config = dict(
    n_layer=9,
    n_head=7,
    head_dim=64,
    activation='swiglu',
    norm='rmsnorm',
    norm_place='pre',
    attn_scale=0.125,
    bias='none',
    init_std_o=0.0,
    init_std_up=0.0349,
    lr_head=0.00564,
    batch_tokens=131072,
    seq_len=512,
    steps=7435,
    dataset='wikipedia_en',
)
Each number is 128 + 24 x the weight over its row's rms, rounded and kept within 0 to 255. Layers, rows and columns count from 0. The size above them is the row's rms in percent of the matrix's.

# layer 6 MLP gate, 1216x448, rms 0.0958, rows 840-858, columns 168-223
size [100 127  98 106 101  96 102 103 100  99 113 104 101  93 102  98 109  98 105]
[[126 119 128 126 102 145 166 130 138 151 138 109 115 148  97 103 116 147 161 131 118 151  91 123 134 144 132 142 116 115  99 157 125 102  82 105 134 129 111 140 147 117 114 132 131 162 117 126 138 143 142 154 105  62 124 104]
 [191  90 104 134 156 156 155 137 170 167 106 138 136 110 149 117 102 129 128 146 135 114  94 109 120  70 116  88 139  95 146  96 156 128 150 144 140  98 143 165  82 122 101 147 167 117 109 119  72 147 106 130 109 113 175 131]
 [123 110 128 153 149 133 110 119 135 131  92 102 173  74 110 139 128  77 122  77 134 118 100 150 110 106 114 115 109 164 153 139 184  92 190 126 154 173  97 151 111 115 143 129 102 114 140 148 162 139 145 124 134 116 140 165]
 [182 169 105  98 155 143 140 121 132 109 125 101 126 124 126 101 133 138 118 135 164 112 187 148 134 106 126 139 163 117 131 174 112 142 162 117 118 155 105 154 115 175 125 104 163 112 129 138 116 133 127 152 149 151 147 127]
 [134 127 115  86 157  87 122 130 101 165 119 125 130 111  85 139 150 110  92 102 128 141 148 168 138 139 154 107 125 117 169 165 136  87 122  99 115 130  98  89 121 142 145 147 178  72  99 126 187 141 121 104 128 137 112 145]
 [ 83 151 121 112  96  95 108 169 138 122 163  93 108 137 117  96 111 143  96 141 108 138 126 137 105 126 135  99 135 124  84 149 149  93 143 132 168 160 118 127 138  95 152 159 115 104 150 112 154 180 174 140 117 114 141  98]
 [147 101 141 132 110 144 117 141 141 132 153 116 188 146 136 105 147 154 142 120 146 135 124 170 107 134 142 155 120 131 123 123 157 105 119 114 164 123 119 173 144 159 143 147 116 130 160 169 114 144 129  94 108 162 135 111]
 [108 150 167 115 144 109 124 116 110 104 157 108 108 104 115 117 114  97 132  88 119 141 146 136 182 133 138 132  84 130 159 156 109 137 139 119  64 128 148 159 150  84 103 190 159  99 133 173 144 151 131 139 127 100 110 123]
 [124 145 132 172 128 140 140 145 148 104 124 156 127 113 149 102 126 177 126 153 146 109 150 165 124 148 121 118  99 135 168 120 102 140 122 143 129 124 148 162 121  79 113 153 152 127 133 134 109 125 112 101 142 133 134 102]
 [174 121 105  87 133 171 108 115 117  90 116 137 138 114 122 103 157 116 157  97 135 147 138 137 169 130 131 128 116 133 117 117 102 127 123 150 150 131  73 128 138 155 104  84 155 134 129 137 157 119 149  99 139 122 119 154]
 [160 162 140 156 152 121 134 155 184  85 128 128  91 125 163 156 117 121 118 112 125 159 123  93  87 112 127 124 124 137 117 118 134 145 155 142 124 170 160 125 155 133 122 144 108 121 118  98 137 121 134  90 158 151 126  93]
 [121 153 134 106 132 126 136 150  96 159 139 131 108 136 142 153  71 114 155  86  98 127 116 180 105 122 127 177 153 158 137 116 152 134 131 153 132 158 141 180 120 155 138 113  64  97 103 147 174 169 150 130 143 142  97 160]
 [140 174 123 115 167 129  83 113 149 127 190 118 133 112 106  95 133  66 135 161 144 120 137 110 137 145 123 157 116 169 160  98 158 124 139 105 166 122 104 127 126  89 132 132 158 114 113 123 134 146 156 164 148 132  74 137]
 [154 151  82 115 167 149  84 123 158 147 109 153 107 127 132 113 105 141 118 129 136 123 119  91 104 135  76 118 107 129 162 124 156 136 152 133 153 137 156 118 102 172 144 118  95 111 120 119 142  90 163 145 132 102 134 124]
 [136 112 122 133 121 140 125 123 114  95  96 141 113 130 119 128 139 121 120 130 128 149 106 156 120 117 182 112 121 130  82 152 126 118 116 101  96 175 156 150 116 154 167 123  99 114 126 159 152  87 166 139 101 176 115 137]
 [106 148 133 136 176 112 128  62 147 143 144 109 126 115 148 156 105 101 148 108 121 129 135 118 130 148 118 126 101  97 147 140 109 105 123 170 123 121 130 114 150 176 113 119 124 163 145 129 145 128  91 131 101 125  95 128]
 [152 153 149 107 131 110 111 147 156 135 101 132 130 116 137 118  79 127 133  78 165 136 140 122 135 123 177 150 123 148 113 145 173 114 121 140 108 154 141 127 141 157  77 106 100 122 110 101 126  81 110 104 112 109 153 155]
 [145 130 176 120 110 160 138 150 132 121 116 131  79 145 104 138  62 169  97 150 141  89 151 132 150 146 126 157 101 125 117 147 136 175  97 116 110 146 161 133  85 113 100 172 116 156 122 122 134 102 126 156 146 137 136 151]
 [150 146 147  96 138 142 127 117 112 113 101 132  91 144 130 147 114 116 123 136 133 101 135 113 133 145 167 148 157 138 117 134 120 133 100 165 130 161 124 103 108 104 110 116  89 133  93 111 116 139 130 109 122 137 124 118]]
# layer 6 MLP up, 1216x448, rms 0.102, rows 840-858, columns 168-223
size [102 106  96  97  96  98  99 102  98  95 101 102 106 100 100  98 106  92 100]
[[135 144  99 111  79 111 119 130 119 103  97 141  56 139 116 108 145 153 144 138  89 132 161 115 105 120 130 119 102 123 107 128  88 116 137 181 110 108  91 110 163 139 139 122 122 117 140 118 114 115 135 137 130 115 132 111]
 [135 124  99 128 114  98 142 114 150 137 131 102 122 140 162 107 128  99  86 119 116 150  94 181 122 135 112  90 158 162 112 143 139 152  77 142 118 100 125 109 168 138 147 108 125 141 127 143 141  97 125 136 145 142 118 122]
 [122 129 143 114 145  63 107 138 123 111 121 130 131 118 116 109 110 102 101 127 147 167 122  73 127 139 175 115 122 156 107 114 109  95 130 109  91 156 150 140  75  83 131 133 130 126 131 115 144  91 103  78  90 110 152 108]
 [143 144 133 120 166 112 142 159 145 149 149 149 114 115 113 125 107 116 173 137 107  98 130 156 104 100 162 121 106 158 126 122 103 134 162 116 132 116  70 168 153 138  94  88  94  96  75 149 137 116 103  99 167  98  79 157]
 [168  77  96 153 104 146 154 101 124  99 124 108 110 124  94 132 102  88 143 142 116 140  95 131 124 155 130 126 165 150 120 127 130 136 109 142 125  87 153 154  92 139  98 120  91 137 131 132 124 190 128 134 105 147 140  91]
 [118 126 203 153 120 151 154 130 139 142 166 106 106 124 131 143 147 134 130 105 115 130 157 124 125 117 150 100  89 109  98 123 140 140 112 159 111 164 109 115 124  84 177 144 117 115 139 119 148 122 161 119  94 121 154 100]
 [ 83 110 160 125  94 110 105 145 106 110 104 114 176 144 152  93 166 123 110 128 133 157 115 143 158 114 118 125 113 109 148 142 158 120 134 123 106 124 138 137 145 169 154  96  97  65 133  95 103 132 159 119 159  61 109 143]
 [ 82 111  99 136 160 141 114 116 109 102 145 103 115 138 122 163 185 168 158 110  87 162  92 109 117 136 148 119  91 112  92  96 137 117 180 120  94 115 102 134 125 111 142 136 152 100 142 104 139 145 118 126 132 107 108 119]
 [116 154 130 106 110 131 109 124  91 106 130 106 113 128 119 129 114  88 136 110 114 140 135 155 116 123 137 180 131 130 123 141  98 138 113 126 101  90 158 139 130 132 118 140  86 118 161 132 141 159 152 137 128 128 128 127]
 [164 110 116 107 159 161 147 123 145 127 166 103 183 107 125 115 124 138 116  98 152 147 128 100 142 141 106 145 126  67  87 102 131 158 133 146 110 129 158 131 121 137 121  88 138 151 149 116 133 136 160 142 167  90 113 113]
 [131  91  98  83  90 127 105 106  89 147 144 108 171 121 102 110  99 153 136 122 132  84 148 134 162 126 153 184 129  98 158 135 123 148 101  77 110  92 105 128 116 134 150  80 184 136 135 121 112 167 142 147 117 118  90 116]
 [127 158 145 108 141 126 130 147 116 108 134 172  83  94 115 158 130 129 159 119 137 156 117  82 141 117 129 112 112 114 198 137 116 125 110  95 117 116 154 102  87  79 119 131 135  80 102 157 105 114 114 136 135 142 122 143]
 [164 132  78 127  94 148 112  86 120 126 110 138 121  94 157 144 147  98 160 123 101 134 156  82 107 107 109 143 156 145  93 155  96 140  90 127 139 142 107 160 124 161 134 114 113 122 121 162 126 163 113 163 134 138 110  91]
 [173 134 148  81 159 134 122 125 161 177  70 112 169 104 132 115 119 111 118 145 170 105 118 117  95 149  95 134  99 134 107 138 148 119 107  91 114 117 101  86 129 128 125 104 121 142 131  75 127 132 114 122 121 116 108 128]
 [139 128 126 118 116 115 161 139 152 133 152 149  90 127 154 164  86 123 127 108 143  98 187 139 118 134 101 117 118 108 140  96 172 117 115 117 136  94  87 107 154  82 142 145 122 121  91  92 120 160  88  86 132 109 120 152]
 [132 147 143  82 142 113 125 118 102 124  92 140  91 124  78 128 108 112 141 135 141 133 156 101 131 102 120 151 181 113 200 115 147  83 140 105 158 115 143 135 129 165 147 121 136 145 168 102 135 158 109 125 114 127  79 128]
 [108 129  85 120 142  99 142 109  99 121 123 108 113 103  97 138 117 101 125 150  88 140 123 108  82 128 116 121 172 116 144 110 146 133 123 178 137  98 129 127 140 151 157 153 139 173 145 142 113 127 177 139 128 130 128 150]
 [133 129 122 149 103 125 146 117 120 108 168  92 140 171 151 199  62 131 106 120 113 118 152 125 103 143 117 145 142  71 127 126 169 196 125 126 159 134 103  80 124 164 147 109 116  74 144 107 117 133 125 160 121 151  86  88]
 [116 129 152  90 100 146 127 182 100 122 137 128 139 119 127 122 104 149  81 144  98 106 122 147 148 136 107 128 188 112 135 123  98 156 104 134 106 117 116 102  69  89 143 117 146 111 114 132 121 111 142 144 136  91 180 137]]
# layer 6 MLP down (transposed), 1216x448, rms 0.198, rows 840-857, columns 168-223
size [100 105  96  97 102 100  93 103  98  97 118 105 104  99  97  82 104  98]
[[133 146  80 136  97 137 142 156 128 114 128 157 123 144 126 123 106  96 114 131 126 152 105 115 170 115 136 154 139  97  73 110 116 131 141 122 109  99 155 121  89 136 124 130 168 157 154 124  99 110 119  90 146 136 115 138]
 [110 130 140 113 111 103 127 144  95 133 117 166 148 140  76 125 133 117 110 117 185 117 105 128 125 164 131 148 105 134 144 123 131 100 124 122 110 136 129 160 201 144 101 121  83 122 134 164 148 113 158  94 139 100 109 108]
 [100  97 104 124 161 132 125 118 129  88 160 125 113 137 129  68 108 110 104 128 141 125 145 145 144 143 138 152 120 139 119 116 145 131 116 161 145 123 115 165  99 131 126 173 149 102  84 115 124 153 134 162  98  82 178 113]
 [ 72 116 150 126  86 129 112 163 121  96 105 146 151 141 136 125  98 148 117 145 138 159 104 133 131 151 131 140  93 112 115 105 121 154 106 127 111 134 121  93 170 142 141 184 114 153 166 103 119 145 110 171 112  96 129 144]
 [ 99  99 119  70 105 175 147  86 100 126 196 185  75 122 172 141  91 169 131 145 156 143 166 113 132 126 111 124 120 132 141  95  96 152 140 124  92 168 143 156  82 140 135 134  87 173 134 127 122 153 117 153 101 141  97  92]
 [113 119 152 154 129 124 118 143 151 154 117  99 103 113 110 114 150  96  97 176 112 173 130 148 167  92 121 125 148 108 154 138 197 140 107 136 110 117 146 135 119 115 111 124  97 146 139 141 145 101 132 120 122 143 130 139]
 [146 112 124 139 141 123 135 133 116 140 157 147 152  85 122 137  94 140 100 154 116 138 137 144  98 116 100 109 151 150 104 126 109  91  90 137 119 113 126 110 141 156 106 143 130  93 114 100 170 121 129 139 139 103 136 162]
 [151 130  93 114 153 114 138 169 131 180 108 117 126 115 147 109 140 145 122 119 124 119  99 138  88 144 113 147  89 130 170 151 164 153 115 113 139 133 150 124  89 141 116  85 134 119 109 141 119 110 161 169 152 127 128 100]
 [ 96 135 121 140 142  92 106 125  89 108 169 170 143 116 123  94 143 122 117 123 152 149 122 120 121 157 147 132 109  88 111 145 150 126 152 135 117 115 147 117 122  62  90 122 125 128 107 144 129 113 168 170  74  91 153 161]
 [128 144 121 137 142 162 164 142 110 128 160 228 135 111 150 129 162 111 158  87 120 127 150 140 135 107 107 111 138 146 114 132  79 133 126 175 139 121 124 129  90 131 128 143 168 148 152 106 130 127 123 134 145 158 120 129]
 [144 149 151 165 161 120 139 153 134 108 146 106  80 125 147 163 127 133 133  88  82 176 114 120 118 130  85  65 160 146 133 127 119 117 111 132 153 156 129 126 130 116 111 146 100 120 137 131 150 126 128 115 120 162 128  89]
 [122 146  70  99 104 145 136 112  87 152  92 165 104 148 151 155 152 127 137 121 115 134 196  92 111 100 135 188 133 130 103 134 139 115 108 113 115 145 124 129 143 137 107 163 115 123 128 130 113 131 145 125 121  87 128 129]
 [143  89 136 133 134 160 127 103 143 116 150 100 160 139 111 120 123 110 140 118 139 100 148 109 136 108 106 128 156 104  98  95 117 130 102 104 115 160 129 129 147 128 102 139 167  89 157 148 120 144 138 151 120 114 156  99]
 [ 85 135 128 129  90 129 130 130 102 145  71 115 128 119 113 129 143 154  97 178 142 105 102 136 101 159  89 143 123 127 143 137 153  76 125 139 150 142 126 142  75 111 147 160 147 150 134 160 112 128 162 132 113 146 115 126]
 [133 125 108  84 133 118 138 137 123 111  96  90 191 125  89 147 168 110 138 112 123 142 102 135 129 104 167 120 132 136 150 115 132 147 147  90 158  78 114 136 172 125 149 153  84 136 167 140 120 118  59 105 166 110 126  82]
 [143  88  97 159 105 128 123 121 140  91 172 200 154 146 101 105 137 143 125 147 135 165 108 104 142 156 111 126 164 133  90 109 132 171 163 125  90 107 126 155 138 114 150 122 129 146 150 129  89 117 154  91 136 143 146 132]
 [134  99 152 111 161 169 168 152 148 134 142 149 120 127 106 146 146 142 132 151 142 133 114 156 149 148 140 129 156 123 110 143 130 125  99 142 127 113 115 149 181 178 178 180 130 121 144 150 121 121 161  78 193 132 140 113]
 [170  93  94  93 127 122 139 121 103 135  76  71 160 178 163 110 127 101 125 128 131 120 126 133 118 182  75 132 100 119 135 122 146 112 128  95  94 111 133  98  98 108 115 116 140 135 147 140 173 101  88 135 122 122 148 147]]